Weights of a small transformer language model.
Size: MLP 1536 squared ReLU, vocabulary 8192.
Architecture: LayerNorm before each block, exclusive self-attention.
Each number is 128 + 24 x the weight over its row's rms, rounded and kept within 0 to 255. Layers, rows and columns count from 0. The size above them is the row's rms in percent of the matrix's.

# layer 6 MLP down (transposed), 1536x512, rms 0.0402, rows 1057-1109, columns 128-191
size [ 66  96  97  93 100  94 103  87 104 107  93 101  98  95 108 111  77  92  90 104 101 101 108  96  92  92 110 111  98 103 106 103  98 100  96  99  99  97  98  99 102  92 103  99 103  95 113 104 102 103  94 103  95]
[[112 137  84 135 176 145 128  98 108 131 120 154 142 149 129 132 146 122 123 119 127 111 121 162 142  99 135 109 109 103 112 100 109 163 168 125 105 153 133 151  94 145 127 175 139 116 114 115 153 138 118 111 136 124  88  65 126 135 148 145 135 134 118 128]
 [160  84 134 111 162 148 136  96 106 126 106 153  65 169 118 140 165 173 123 144 163 133 141 113 112 118 101 118 148 150 117 147 105 106 121 122 118 132 127 103 162 158 123 151 118  91 149 149  68 127 130 148 159 126 109 115 141 142 165 137 115 116 133 139]
 [132 132 128 136 116 124  83 156 104  86  97 158 143 103 110 133 127 151 145 130 138 108 117 128 163 109 120 150 154 138 162 139 121 151 134 124 137  94 119 138 117 123 135 115 132  84 130 131 125 155  70  92  98 133 152 109 135 177 111 124  93 143 119 145]
 [ 88 130 116  93 125 185  94 189 151 123 111 124 135 113 160 124 138 146 149 125 139 130 103 124 127 159 100 112 108  94 124 142 184 137 130 121 158 136 115 141 131 131 127 142 128 140 129  87  96 148 119 172 157 100 136 107 133 142 117  82 138 126 127 106]
 [160 136  97 137  78 144 158 140 132 120  92 124 129 129 148 101 127 119 155 114 122 132 101  82 140 146 123 159 103  91 159 149 165 177 129 140 125  84 158  56 108 124 102 127 118  76 127 112 121  78 142 127 133 109 165 117 174 146 116 125 129 147 119 124]
 [ 77 135 141 125 134 140 159 124 156 102 162 139 121 109 133  94 132 141 162 119 166 106 158 102 134 125 111 147 155 118 112 138 134 149 103 133 145 138 121  96 170 115 137 146 120 171 157  95 141 122  58 152 134 141 128 120 124 152 131 137 125  80 143 150]
 [131 155 124 136  49 157 146 130 140 119 124 136 147 126 125 156 136 124 148 114 150 178 130 109 113 137 126 132 102 168 143 119 112 143 112 153 123 130 119 107 131 134 112 123 120 136 169 114 139 119 157 154  99 113 126 168 137 108 140  98 154 114 138 134]
 [176  99 148 172 164 133 122 128 140 131  99 139 110 153 108 133 127 133 160 140 142  98 173 123 128 134 134 160 124 144  99 111 130 119 129  92  98 146  81 108 137 129  98 146 120 149 180  74 130 132 187  93 155 110 132  98 174  87 153 170 112 133 155 147]
 [ 80 169 134 128 139 133 127 173 167  83 135 127  94 124 100 134 111 113 122 176 105 108 154 110 160 132 110 152 144 144 137 144 128 121 108 114 116 155 151 133  74  86  98 118 104 126 123 141 115 150 173 136  97 148 121 140 133 154 139 154 142  87 127 154]
 [106 109 136 137  80 117 166 137 111 170 125 126 147 137 129 118 122 107 100 164 104 154  93 153 145 122 130 114  92 160  74 140 162 157  95 138 152 157 135 130 115 152 110 119 133 112 150 150 172 127 116 102 144 141 147 130 105 152 114 158 146 136 122  95]
 [175 147 113 147 142 107 135 107 147 106 111 108  77  96 142 132 204 126 106 123 141 175 160 118 156 195  97 118 141 159 134 108 120 132 159 120 157 118  99  80  99  82 116 137 131 133 129 139 128 155 178 155 169  98 147 118 135 177 111 114  97 123 161 174]
 [127  70 117 138 113 151 134 136 150 127 129  99 119 121 119 163  69 117 136 137 173 122 142 127 115 134 157 157 138 164 128 156  96 138 141 178 120 132 143 133 122 103 152 125 166 106 138  89  62 117 111 145 142 164 106  80 165 140 126 179 137 146 156 134]
 [114 117  92 130 127 119 111  87  95 138 112 170 151 125 170 128 109 111 119 128  97  74  68 101 100 129 140 156 103 167 162 117 118 124  94 134 113 135 133 150 100 127 135  76 108 133 156 101  86 146 126 116 125 151 141 170 111  91 124 141 130  86 136 131]
 [117 153  91 120  67 115 160 152 151 132 155 133 106 134 144 119 122 123 137 126 122 118 149 132 109 154 137 155  87 150 158 149 110 151 111 129 142 135 135 171 138  90 118 121 118 121 124  97 133 103 165 115  96 167 100 103 110 161 131  84 111  92 118 139]
 [121 112 154 111 115 127 168 125 120  65 170 125 105 113 101 152 151 134 136 133 134 123 111 158 102  75 122 102 105  95  86 159 154 126  99 167 145 153 123 133 121 142 116 162  95 206 131 128 131 124 110 145 118  70 142  99 150 142 105 138 152 151 120 129]
 [121 114 115 141 125 106 156 132 130 123 140 136 117 127 122  89 149 131 136 152 123  98 122  83 109 135  83 138 158 178 138 142  76 143 142 163 128  71 166  98 190 129 157 132  61 119 176 173 158 175 122 115 129 131 131 179 108 131 183 160 111 154 117 129]
 [100 126 134 103 135 151 120 139 147 118 101 145 134 135 161 149 122  99 123 130 108 108 143 145 123 159 145 170 148 133 130 148 130 127 158 170 153 141 116 137 109 158 129 109 149 158  98 125  74 135 119 110 132 115 157  98 176 192 136 145 108 105 200 121]
 [109 154 140 136 137 142  94 165 148 136 168 161 123 125  74 106 130 111 127 107 135 144 167 119 112 135 148 107  96 121 129 146 143  97 183  95 134 136  93 150 141 122  89 145 103 169 154 129 110 110 143 106 126 132 130 108 142 156  92  87 161 141 140  94]
 [107 110 145 139 111 149  92 119 117 106 138  92  90 120 147 126  92  94 126 127 136 113 114 167 125 118 100 109 120 100 115 124 177 128 111 122 105 127 122  83 162  88 124 132  93  84 129  61 145 157 126 125 137 150 125 124 119 136 143  80 112 118  95 129]
 [121 147 128 142 125  95 132 158 139 120 117 140 127 173 104 123 139 135 134 141 131 115  98 147 131 106 114 124 126 148 173 143 111 122 134 137 144 109 117 150 102 168 114 157 135 135 141 135 157 133 134 141 140  98  96 132 131  95 178 138 137 109 122  94]
 [136 117 106 116  78 101  91 138 132 126 134 137 125 120 123 127 122 155 115 107 162 121 108 116 114 127 126 113 122 151 158 127 134 115 129 107 139 148 134 116 100 129 134 140 165  92 174  93 136 139 118 130 111 122 188  89 120 104 125 110 139 105 116 116]
 [146 146 171 130  99 120 132 153 166 123 146  91 135 107  99 138  71 144 127 115 119 104 169  86  82 116 115 108 112 102 102 142 137 106 113 149  94 160 146 117 164 110 155  99 130 132 124 135 110 146 129 129 125 166 100 148 152 157 129 170 152  91 143  85]
 [162 131 141 142 168 130 139  84 173 106 133  98 117  97 111 162 145 122 129 147 132  95 128 152 126  80 119 101 118 106 116 105 126 107 110 138 141 101 120 202 136 144 107  82  95 135 125 100 141 112 108 132  84 141 137 143 119 142 121 103 117 161 139 156]
 [126 148 101  58 169 106 134 102 144 113 150 130 152 133 112 117 167 142 132 161 142 149 119 113 103 106  77 115 123 122 127 168 143 141 125 153 151 150 132 121 150  97 109 125 140 132 168 136 118 133 108 118 179 131 120 114 126 115 119 104 152 109 140 167]
 [133 128 100 133 119 154 134 125 136 121 138 146 147 127 120 162  73 112 158 146 103 155 142 132 171 142 145 100 147 186 116 166 137 191 127 128 136 130 154 178 142 139 130 131 142 126 142 137  87 105 127 122 172 137 120 173  61  88 137 108 126 116 126 183]
 [121 125 124 126 103 128 152 119 133 111 109 125 134 133 153 120 120 174 132 134 138 143 133 132 116 127 137 124 140 127 128 128 158 114  89 100 146  99 113  86  78 136  83 102 123  65 165 126 144 114  95 144 108 102 102 171 127 124 160 111 178 122 163  99]
 [118 135 128 114 108 119 105 170  97 114  95 141 142 172 139 140 127 101 109 132 121 113 151  96 161 137 144  73 172 134 150  84 117 141  90 152 120 115 171 124  93 114 179  88 186 156 160 108 160  95  95 150  99 129 151 124  91 140 138 123 124 150 150 158]
 [176 123 104 170 125  84  93 159 110 123 114 143 132 144 140 149  99 147 154 118 115 114 122 102 131 164 142 153 140 135  69 154 137 147 118  92 144 110 162 111 121 131 114 108 164 141 139 115 165 117 151  94 146 148 113  83 102 111 118 113 110 125 158 159]
 [116 150 142 132 118 124  94 113  87 153 120 126 128 146 145 141 134 132 120 112 142 120 100 135 137  82 140 129 126 140 138  98  98 122 132 130 136 172 100 111 122 134 150 170 142 142 119  87  75 115 117 139 129  94 109 143 111 107 146 131 142 112 126 109]
 [145 167 105 140 155 135 113  95 144 144 142 128 126 151 122 103  87 120 131 103 132 150 174 140 137 160  73 129 135 148 142 129 132 133 148 154 137  72 146 126 111 124  87 112 119  79 106 152 131 105 120  73 117 152 130 133 110 124 105 124 121 106 146 103]
 [111 100  94 120 135 106 156 135 180  84 154  97 139 120 167 144 159  95 105 123 124 151 159 137 117 107 152  99 122 152 134 174 137 146  77 141 103 144 125 135 130 119 137 131 135 141 101  92 143  94 127 198  83 117 130 139  72 128 108 129 130 104 141 155]
 [115  98 168 167 130 118  79 153 115 111 193 131 136 141 161 150 139 135 132 123 112 139  94 150 107 121 146 116 166 169 133 137  67 109 125 114 140 157 147 102 104 107 183 125 140  91 116 122 123  94 146 103 143 141 122 171 109 129 159  82 136 135 147 143]
 [ 89 135  96 101 145  96 137 192 155 129 135 167 104  87 103 156 134 154 142  82 120 120 144 166 156  94 138 120 121  96 133 146 126 138 133 121 146 103 139 135 193 130 121 146 123  90  93 116 119 138 120 127 130 129 107 112 154 161 161 132 148 134 127 117]
 [136 110  88 139 132 131 119 122 105 167 112 138 139 118 184  90 139  54 173 126 147 149 105 122 168 154  91 137 114 171 148 125 166 125 131 123 122 123 104 162 118 129 130 123 102 111 114 135 146  82 112 106 132 160 143 154 145 116 155 139 146 127 139 125]
 [ 96 129 117 110 118 147 104 125 166 130 112 124 135 122 151 151 127 106  88  94 153 133 163 131 148 162 159 141 141 124 120 138 124 138 109 123 120 145 111 113 144 120 155 128 123 111 124 144 133 126  91 136 147 127 161 143 131 121 108 149 127 103 171 107]
 [190 143  87 100 134 161 124 178 136 123 122 119  91 139 127 149  85 131 148 131 118 143 136 138 141 126 115  84 121 127 137 106 150 111 166 165 112 102 108 128 105 137 151 125 127 105 107 137 128 111 124 137 145 135 123  96 124 145 105 124 128 143  88 128]
 [129 112 166 113  70  89 107 132 190 142 102 136 127  95 121 148 133 154 100 142 160 152 139  98  95 116 140 150 149 111 107 125 130 105 146 115 124 118 185 101 144 121 133 122 127 164  94 127 106 118  83 138 151 175 122 176 164 153 117 121 149 131 176 140]
 [156 149 118 154 107 165 102 168 148 128 186 143 113 147 165 155 159 136 131  96 130 113 117 144 155 115 149 152 131 112 125 171 143 174 163  84 121 139 134 139 117 106 134 148 122 139 171 138 181  99 131 116 110 115  99 129 130 121  82 157 128 112 134 118]
 [ 94 153 143 124 107 165 132 137 107 124 115 134 139 124 126 124 100 145 117  88 125 138 129  99 142  93 143  90 138  88 123 155 132 141 108 132 162 131  89 150 134 164 163 154 146 180 124 160 103 130 153 143 112 135 124  90 137 153 131 145 137 156 149 162]
 [179 122 102 138 159 136 113 128 122  96 133 141 155 143 126 153 144 118  91 121 140 139 115 120  68 120 135 118  74 154 130  77 141 135 119 123 121  85 177 150 100 111 111 105 100 130 156 143 168 131 114 118 116 118 159 130 147 159 102  95 112 100  92 130]
 [127 113 110 142 116 108 140 116 133 136 133 120 132  87 130 118  97 128 133 103 131 117 139 100 124 112 119 121 119 102 131 145 168  77 139 165 129 161 104 153 123 131 109 135 135 118  91 109 110 114 140 111 120  52 166 112 114  91 161 156  99 117 111  94]
 [117 157 121 134 165 144 107 146 101 176  97 156 115 105 136 139 150  81 104 156 133 114  84 123 134  88 155 130 124 178 145 120 124 122 152 109 142  94 114 103 104 112 138 129  85 131 126 148 161 129 117 157  92 147 121 158 122  91 121  86 147 123 121 109]
 [135 108 163  87 121 139 127 125 138 127 103 129 107 148 169 131 128 132 149 163 147 178 130 113 137 156 162 109 153 132 131 126 143 101  91 118 123 144 154 115 115  92 129 127 151 128 106 137 145 143 132  92 127 142 150 119 139 149  98  96 132 156 174 104]
 [139  90 164 104 111 134 115 136 125 131 168 129 140 144 116 157 149 159 150 142 112 112 137  96 156 161 152 122 112 184 121 114 115 175 105 122 120 100 110 124 156 145 143 141 160 123 137 130 162 100 114 151 121 124 103 149 154 130 125 140 126 179 125 123]
 [124 151 129 127 116 111 187 148 114 172 169 144 131 202 150 135 151 152 141 149  92 141 198 136 108 113  87 136 136 108 138 124 136 112 103 137 137 138 114 159 143 118 107  92  82 124 120 154 129 163 112 161 119 158  83 111 117 120 132 123 141 115 162 146]
 [110 116 107  90 128 148 106  97 121  98 114 103 134 121 149 127  98 139 134 156 112 121 158 164 132 144 115  96 131 131 176 124 105 104  89 146 150 171 125 142 137 133 151 143 111 169 117 160 172 108 148 118  89 125  96  95 118 104  99 146 131 164 139 119]
 [126 133 171 114 149 125 121 124 112 130 118 163 180  85 147 122 108 117 120 125 107 172 175 110 144 111 135 121 117 144 135 107 212 147 122  70 129 126 126 134 165 153 175 108 142 145 199 121 158 115 151 170 167 139 164 118 136 153 113 104 137 130 102 122]
 [131  99 161 108 185 164 114 117 199 141 175 159 122 124 129 121 118 106 159 109 156 126 125 136  93  83 116 156  92 139 148 147 146  90  90 102 126  99 123 132 115 151 171 138 144 133 138 126 160 114  98 131 110 152  95 120 137 148 143 153 129  89 103 164]
 [182 134 173 104 112  86  80 138 133 117 126 117 135 135 105 153 166 133 182 132 146 105 155 158 135 134 131 117 157 105 143 102 127 158 111 130 114  86 131 144 153 137 144 137 128 127 109 122 122  71 108 150 128 114 148 156 111 111 139 177 127 118 135 107]
 [128 123 121 127 102 145 134 108  99 110 122 111 156  92 114 113 117 169 129 102 118 161 108 130 152 130 157  96 126 155 107 125 134 156 144 112  64  96 150 130 151 128 120  95  87  94 130 155 159 119 140 142 161  96 132  87 172 123 162 121 157 114 136 160]
 [136 138 127 135 103 149 137 130 111 122 148 149 107 121 132 116 146 136 128 129 142 152 151 143 125 133 150 104 116 170 119 142 139 119 114 153 119 134 155 110 120 133 150 133 125 158 118 163 124  88 142 131 123 145 115 154 121 106 146 134  94 119 110 159]
 [154 129 130 114 124 132 121 150 140 168 105 110 146 144 112  76 146 126 133  66  86 145 115 138 155 130 124 134 128 119 120 130 163 120 172 161  80 123 102 137 111 125 153 159 133 163 113 136 100 134 128 134 130 149  90 144 120 134 102 167 136  91 149 145]
 [106 151 137 123 129 116 111 161 123 150 152 132 155 120  72 144 128  75 100 147  87 132 129 111 135 106 128 110 186  87 156 134  60 112 148 120  98 111 143 129 131 142 108 108 168 129 113 134 155 157 104 151 125 127 152 124 127 108 118 124 167 129 139 129]]
# layer 6 MLP up, 1536x512, rms 0.0502, rows 1058-1109, columns 128-191
size [ 99  96  92 103  90 102  85 104 102  94 101 101 100 110 114  82  90 101 100 100 100 106  97  95  89 110 111 102 103 105 104  96  98  96  97 102  95  99  98 103  98 102 104 103  90 111 105 100 106  99 102  94]
[[124 102 130 130 140 152 117  94  78 124 145 110 101 117 124 165 140 126 139 136 128 108 139 161  80 196  99 141 140 110 138 125 121 184 154 138 118 119 109 149  82 125 145 113 130 112  72 113 115 170 170  95 156 127 135 180 174  96 120 114 174 165  99 159]
 [165 144 121 149 111 146 145 140 115 132 141 119 160 160 115 156 126 104 133 124 133 147  93 136 182 133  95 154 144 136 122 126 127 114 103 130 117 115 133 102 112  97 164 139  69 112 138 130  85 153 150 109 113 109 141 159 136 177 104  84  90 119 104  96]
 [136 122 101 141 144 115  97 150 152 133  92 129 118 152  97 117 159 106 157 149 102 137 109 114 136  95 135 100 131 125 128 134 112 116  91 161 147 138  82 121 145 133 128 108  94 131 163 118 148 153 118 101 124 120 112  85  96 145 150 124 113 158  94 153]
 [166 132 138 141 114 120 166 149 133 145 149 124  96 127 121  96 128 170 134 115 146 127 103 114 123 123  49  93 137 110 152 144  95 108 110 131 168  89  96 146 110 147 116 103 106 110 126 164 143 120 152 130 154 143 129 162 142 189 129  81 117 106  86 149]
 [171 144 120 119 127 138 168 126  60 167  96 117 160 123 161 146 132 107 130 151 152 152 138 138 173 112  92 125 140 163 112 133 145 117 115  90 147 156 137 122 133 108 174 143 110 119 134 134 158 181  95 122 130 120 121 116  94 104 146 117  97 135  92  98]
 [153 132 175 102 140 133 120 124 121 106 134 140 131 136 114 162 146 138 167 108 137 130 105 120 174 124 105 123 144 138 124  92 164 125 106 108  90 164  95 125 120 131 187 146 119 131  99 138 153 148 172 124 179 137 133 129 135 135  84 145 173 141 122 218]
 [ 90 129 169 129 151 121 127 124  65 100  74 132 148  98 130 155 122 144 183  98 122  80 137 105 123 169 116 103 154  82 104 202 128 135 153  95 126 124 145 145 140  94 152 108 152 111 149 128 142 116 148  96 154 119 154  98 152 154 155 146 126 134  86 145]
 [130  95 101 112 135 111 165 135 121 101 178 141  98 136 123 132 106 118 126 156 143  90 116 109 113  99  99 127 122 144 121 161  56 178 117 101  93 117  88 119 138 120 128 126  77 120 130 153 123 114  97  95 155 127 129 127 143 111  95 132 111 147  77  96]
 [149 145 149 134 164 114  97 121 135 133 112 111 138 120 135 120 112 100 102 133 135 130 103 123 164  86  89 117 145 141 145 155 134 128 136 109 102  81 123 147 147 126 157 132 145  75 100 162  83 152 134 112 153 154 102 147 154 125  99 134 160 130  75 124]
 [116 134  98 153 202 155 105 112 121 120 131 157 200 123 139 143  81 127 137 100 156 121 132 101 105 171 107 119 123 134 127 111 180 102 164 157  91 129 103 124 125 127 129 106 109 113 132 142 116 148 123 120 117 139 159 135 109 109 129 116  91  94 120 123]
 [139 146 136 113 130 167 161 116  98 112 101 130 121 161 111 101 143 199 110  78 133 137  89 140 165 138 125 149 129 109 120 105  92 112 153 118 115 210 130 118  98 144 137 150 108 104 159 132 133 143 130  85 115 113  93 114 125 142 116 127 114 189  83 148]
 [127 129 152 140 144  97  93 132 126 150 129 174 152  96 143 133 168  99 148 162 128 170 151 123 125 119  82 114 122 151 117 126 139  93 133 102 131 124 128 107 134 131 136 122 134  96 156 129 158 137 112 147  78 133 100 120 142 113 103 137  96 110 130 146]
 [138  92  88 126  91 103  88 168 142  97 154 132 178 126 111 125 151 133 135 139 139 119 150  94 148 124 144 175 117 105 157 119 114 136  65 164  95 176 158 123  99 115 146 126  81 127 130 134 133 104 158 172 139 122 149 110 105 112  99 112  91 150  82 140]
 [120 105 116 165 117 140 122 120 114 119 128 135 155  98 159 118 151 112 142 116 174 115  77 127 157 127 135  94 140 136 159 121  99 146 141 125 143 130 111 143 165 111 115 112 134 140 140 133 138 122 136 122 172 120  92  70 139 145 133 105 144 127 105 132]
 [145 113 164 120 163 106 138 129 105 135 125 123 131 106 132 122 153 134 118 143 149 132 113  95 125 139  62 151 150 101 125 145 121 127 124 161 126 150 120 142 118  84 128 137  91  82 143 130 116 161 126  96 151 132 130 139 150 137 155 171 110  90 128 100]
 [144 141 141 117 149 141 105  97 105 121 185 127 135 117 112 147 155 136 121 111 102 133 179 146 150 164  99 123 107 158 131 107 123 114 118 151 134 105 178  96 140  90 119  94  78 117 143  96 166 163 182  94 103 120 106 139 100 128 167  98 103 134  90 134]
 [147 114  91 108 113 105 152  94 103 111 100 153 111  78 125 149 115 160 151 138 125 128 147  96 162 110 112 136 137 122 131 170 128 120 145 106 130 153 124 140 153 134 144 114 139 136 122 147 141 144 137 134 134 149 127 119 104 126 102  96  97 103 175 126]
 [116 113  94 116 138 178 102 148 112 114 156  96 144 134 128 118 124 119 127 100 125 110 126 113 116  84 123 121 125 161 130 142 114 131 143 120 117 148 136 105 103 142 117 144 101  92 145 126 174 134 181 145 141 113 119 131 128  96 144 134  70  72 151 137]
 [ 98 102 147 113 134 136  89  97 130  96 133 169 116 151 122 160 147 153 127 137  86 163 173 172 105 156 136 165 113 137  83 165 125 130 101 115 121 126 139 140 131 103 137 165 111 128 128 177 138 174 107  84 104  94 152 150 142 168  86 101 161 154 136 144]
 [114  67  98 165 128 123 124 101 135 140 139 142 156 121 166 123 166  88 168 147 104 120 106 126 122 111 134 117 141 134 132 123  96 121 135 113 145  85 158 116 114 110 119 192 103  85  86 130 143 124 129 171 140 135 142 145 129  87 144 131  89 171 119 126]
 [ 94 100 120 101 128 128 129 148 138 144 115 107 131 142 109 141 130 130  88 155 175 111 116 158 123 161 153 127 166 112 117 140 144 140 106 141  91 112 129 134 152 143 138 128 136  66 129 112  97 156 118 132 103 101 112  71 125 142 100  88 144 138 124 120]
 [ 71 130 184 170 181 127 137 163 118 141 134 123 154 114 143 160 142  91 120 127 144 143 139 155 130 164 143 141 121 130 132 108 108 158  85 129 135 106 172 143 145 120 109 154 107 139 118 112  97 144 121 109 190 172 122 117 120 140 127 144  89 118 163 145]
 [126 127  96 132 133 134  93 112 132 124  87  96 125 134 135 142 165 148 151 132  89 107 146 152 145 166 140 115 113 110 143 111 155 128 160 141 135 150 106 125  75 130 134 113 110 107 108 118 114 120  89 126 153  88 122 105 129 138 121 169 127 123 132 123]
 [120 155 142 154 132 179 112 126  79 160 109 151 191 146 135  83 146 105 134 149 122  69 138 156 134 131 118 149 103 110 136 134 120  93 112 157 131 172 117 145 114 111 154 139 142 115 109 136 126 164 100 151 156 130 149 120 119 127 115 117 137 156 137 129]
 [ 90 162 135 137 189 129 119 147 148 104 111 117 105 112 130 118 128 127 134 133 121 170 148 132 124  96 105 117 121 116 145 102 115 139 132 150 157 161 120  98 144 105 116  91 153 148 151 151  70 133 138 107 140 121 159 148 128 145 119 141 122 133 127 111]
 [110 104 149 125 120 122 143 114 156  92 127 138 104  95 114 144 204 142 147 118 125 135 120 117 145 123 128 166 148 151 140 147  96 112 103 117 115 157 170 124 113 138 135 137 127 150 108 113 123 138 161 127 146 112 101 112 128 143 131  93 144 156 128 165]
 [107 115 119 164 119 126 123 108 138 119 102 149 123 112 122  77 149 137 130 139 106 169 159 134 172 126 137 138 153 130 148 111  98 119 151 122  95 135 165 114 165 104 114 141 118 120  86 106  94 119 123 102 146 149 120 122  94 117  89 129 164 150 135 135]
 [123 128 157 122 168 162  90 111 128 106 122 136 132  91 117 111 158 106 124  83 201 166 137 140 143 112 160 178 152 150 129 186  92 110 134 126 145 149 162 144 138 121 168 159 126 125 125 115  82 153 156 181 118 127 114  55 140 133 165 136 131 141 124 154]
 [126 150 144 139 161 137 121 109 140 130 123  94 154 137  89 101 110  77 114 126 108  78 123 107 146 120 133 142 124 111 110 122 113 132 138 110 101 164 138 115 118  71 131 168  98 111 126 185 134 154 142 120 143  98  84 142  71 135 129 117 123  69 147 121]
 [142 161 144 130 100 144  96 146 139 120 115 141 124 138 110 110 121 144 102 152 115 133 170 127 151 109 118 121 105  85  98 119 108 154  93  76 126 158 132 128  85 105 140 143  79 126 135 122 125 163 179 147  87 116 105 121 102 132  82 142 136 129 100 127]
 [152 108 114 166 144  88 107 133 110 139 131  98 125 120 133 144 142 133 106 173 132 122 137 132 175 133  96  92 134 135 136 167  92 169 113 105 104 132 120 138  95  90 143 146 149 106 139 133 146 123 114  93 164 124 137  81 118 117 129 130 144 172 122 124]
 [108 134 125 104 157 138 128 100 138 149 131 150 165 151 135 153 144 130 117 131 114 101 139 120 151 121 124 130 171  93  79 161 133 144 155 102 113 172 126 155  83 142 114 100 137 140 124 148 108 148 155 127 147 113 128 123 113 109 126 147 122 104  95 102]
 [118 115 145 142 101 164 123 123 138 127 117 163  98 158  70 106 177 127 165 111 133 123 152 128 105 162 132 156 157 136 139  92 152 141  96 144 107 149 133 129 118 126 143 190 112 113 158  96 115 126 164 125  90 112  91 105 107 149 136 122 109 104 135 101]
 [114 127 124 101 114 159 119 118  99 109  94 132 124 148 136 100 125 143 146 127 125 115 135 104 176 140 114 147 160 138 111 134 153 173  89 131 153 167 121 109  96 135 123 128 135 166 147 127 111 127 169 126 131 129 138 122  95 183 100 128  97 155 134  99]
 [128 123 146 133 100 127 135 135  92 148 155 113 147 120 118 144 154  92 113 111 151  97 137 127 105  82 118 121 111 119 158 115 126  93  98 171 116 163  97 141 151 109 148 128 113 123 116 153 125 155 148 105 140  91  85 121 134 122 126 117 143 135 144 128]
 [149  79 131 130 119 131 116 124  65 141 141 123 122 111 119 142 141 119 132 161 148  97 153 126 163 141  98 116 136 133 115 150 119 135 144  86 131 115 126 191 124 120 201  82 144 105 157 124 103 116 117 135 135 131 123  97 101 134 129 106 132 102 142 176]
 [130 134 106 121 131 112 128 133 170 161 126 182 131 124  92 116  99 158 123 131 115 117 117 108 149 112 115 118 139 155  90 112 107 106  94 124 130  82 127 158 163 136 181 136 131  99 126 132  86 169 137 113 104 125 103  99 130 179 138 102 135 151 102 159]
 [112 156 111  91 116 105 114 131 185  98 128 153 108 102 100  71 174 120 153 144 162 145 134 186 134 164 140 176 128 162 158 152 143  96 107 156  86  94 185 136 145 136 154 117 118  91 118  85  98 160 173 185 165 158  85  99 117  93 109 112 144  94 124 149]
 [149 133 147 142 152 111 145 152 103 140  95 117 197 143  89 126 144 122 144 134 100 139 153 142 113 143 117 158 105 125 116 179 142 147 108  68 148 149  82 169 130 105 147 149  93 129 115 179 107 161 112 142 167 118 130 120 132 140 134 131 111  98 156 105]
 [151  95 134 110 173  99 153 134  99 154 108 151 141 138 134 154 115 137 150  95 130 156 123 153 152 126 139 145 146  92 145  93 130 113 152 126 114 105 126 101 105 119 118 113 147 145  80 148  83 167 113  85 141 174 106  94 157 148 112 149 180 125 133 140]
 [153 125 117 157  85 135  57 133 133 144 132 128 156 162 181 104 122 102 168 133 169 181 110 129 145 131 127 101 140 144 136 142 109 134  95  83  92 132 158 109  89 117 140  91  80 138 145 154 107 120 107 123 100 127  85  97 113 112 138 136 119 139 110 115]
 [116 140 154  88 166  89 105 143 135 142 142 130 129 128 110 140 155 115 148 137 135 151 154 134 141 119 121 129 103 102 119 142 117 126  77 162 115 131 146  84 116  93  97 100 118 159 134 161 122 148 119 156 136 157 149 118 113 127 118 118 142 120  97 112]
 [138  87 144 134 109 119 112 142  84 138 125 176 115 157 123 127 156 137 123 134 107  93 103 115 168 151 120 120 153 118 126 152 112 101 143 147 132 140 145 133 140 115  97 156 107 148 112 119 144 116 159 109 133 121  89 137 128 141 140 151  95  78 107 155]
 [137  87 117 118 149 127 134 118 124 153 131 130 137 104 143 150 147 130 137 159 172 136 149 154 117 117 114 136 116 108 118 116 139  87 141 114  95 154  96 116 149 109 120 171 141 125  87 110 136 161 156  98 174 142 117 122 145 112 163 116 110 138 126 154]
 [117  65  74 139 112 127  91 130 126 126 110 169 131 128 114 133 100 135 130 137 137 138  94 133 145 193 144 141 124 128 126 155 129 123 158  92 121 164 121 102  87 114 161  96 144 127  92 144 139  89 140 172 138 127 123 152 146 111  92 119 110  88 148 157]
 [143 157 133 106 143 116 142 145 147 129 109 121 132 114 121 114 143 148 137 122 132 127 109 128 165 102  92 118 158 150  83 141 125 160 133 138 117 132  84 172 109 118 124 113 125 124 126 103  96 107 110 144 150 105 122 102 144 150 136 106 118 104 161 128]
 [124 135  96 160 130 169 101  87 133 151 138 134 108 137 153 120 113 152 130 120  89 138 108  92 142 146 146 105 104 111 130 163 119 127 141 120 120 138 121 133 128 116 185 134 103 121 147 143 126 135 127 153 127 102 150  59 106 134  83 166 114 118 114 192]
 [182 115 152 104 135 102  61 176 150 115 142 162 127 140 134 170 119 137 137 118 133 168 109 128 141 102  93 157 151 133 104 108 116 146 147 107 137 115 178 116 112 137 136 149 141 108 144 160 166 127 114  93 135 116 106 148 108  91 130 129 131 118 138 140]
 [149 126  82 141 133 117 104 140 163 144 161 142 132 128 125 170 149  75 191 100 142 123 128 132 152 124 106 127 170 120 135 125 116 130 128 126 119 107  77 124 131 177 137 134 113  57 142 126 130 143  85  82 136 138  89  97  72 114 128 154 158 132 131 100]
 [158  97 124 163 105 138 155 160  96 140 134 144  96 104 132 114 122 116 138 156 158 150 116 122 122 147  94 141 160  98 124 119  89 100 127 160 119 159 167 165 121  82 125  81 108  87 142 113 136 116 131 104 122 147 114  86 100 112 124 120 109 135  88 170]
 [118  93 126 111  91  97 135  91 109  80 127 114 123 163  96 111  93 164 136  74 148 113 148  93 126 159 118 113 138  68 163 164 109  94 117  99 164 159 129 149  92 123 119  76 107 101 144 109  88 136 138 114 110 137 128 120 118 177 135 140 121 117 140 110]
 [133  81 114 146 154  97  92 102 116 156 134 123  66  92 122 141 147 158 115 164 122 136 119 148 142 128 131 110 131 148 107 108 116 115 122 118 132 125  98 181 122 162 111 131 100 138 151 177 171 171 177  99 146 128 115 113  93 124 111 130 153 118 134 121]]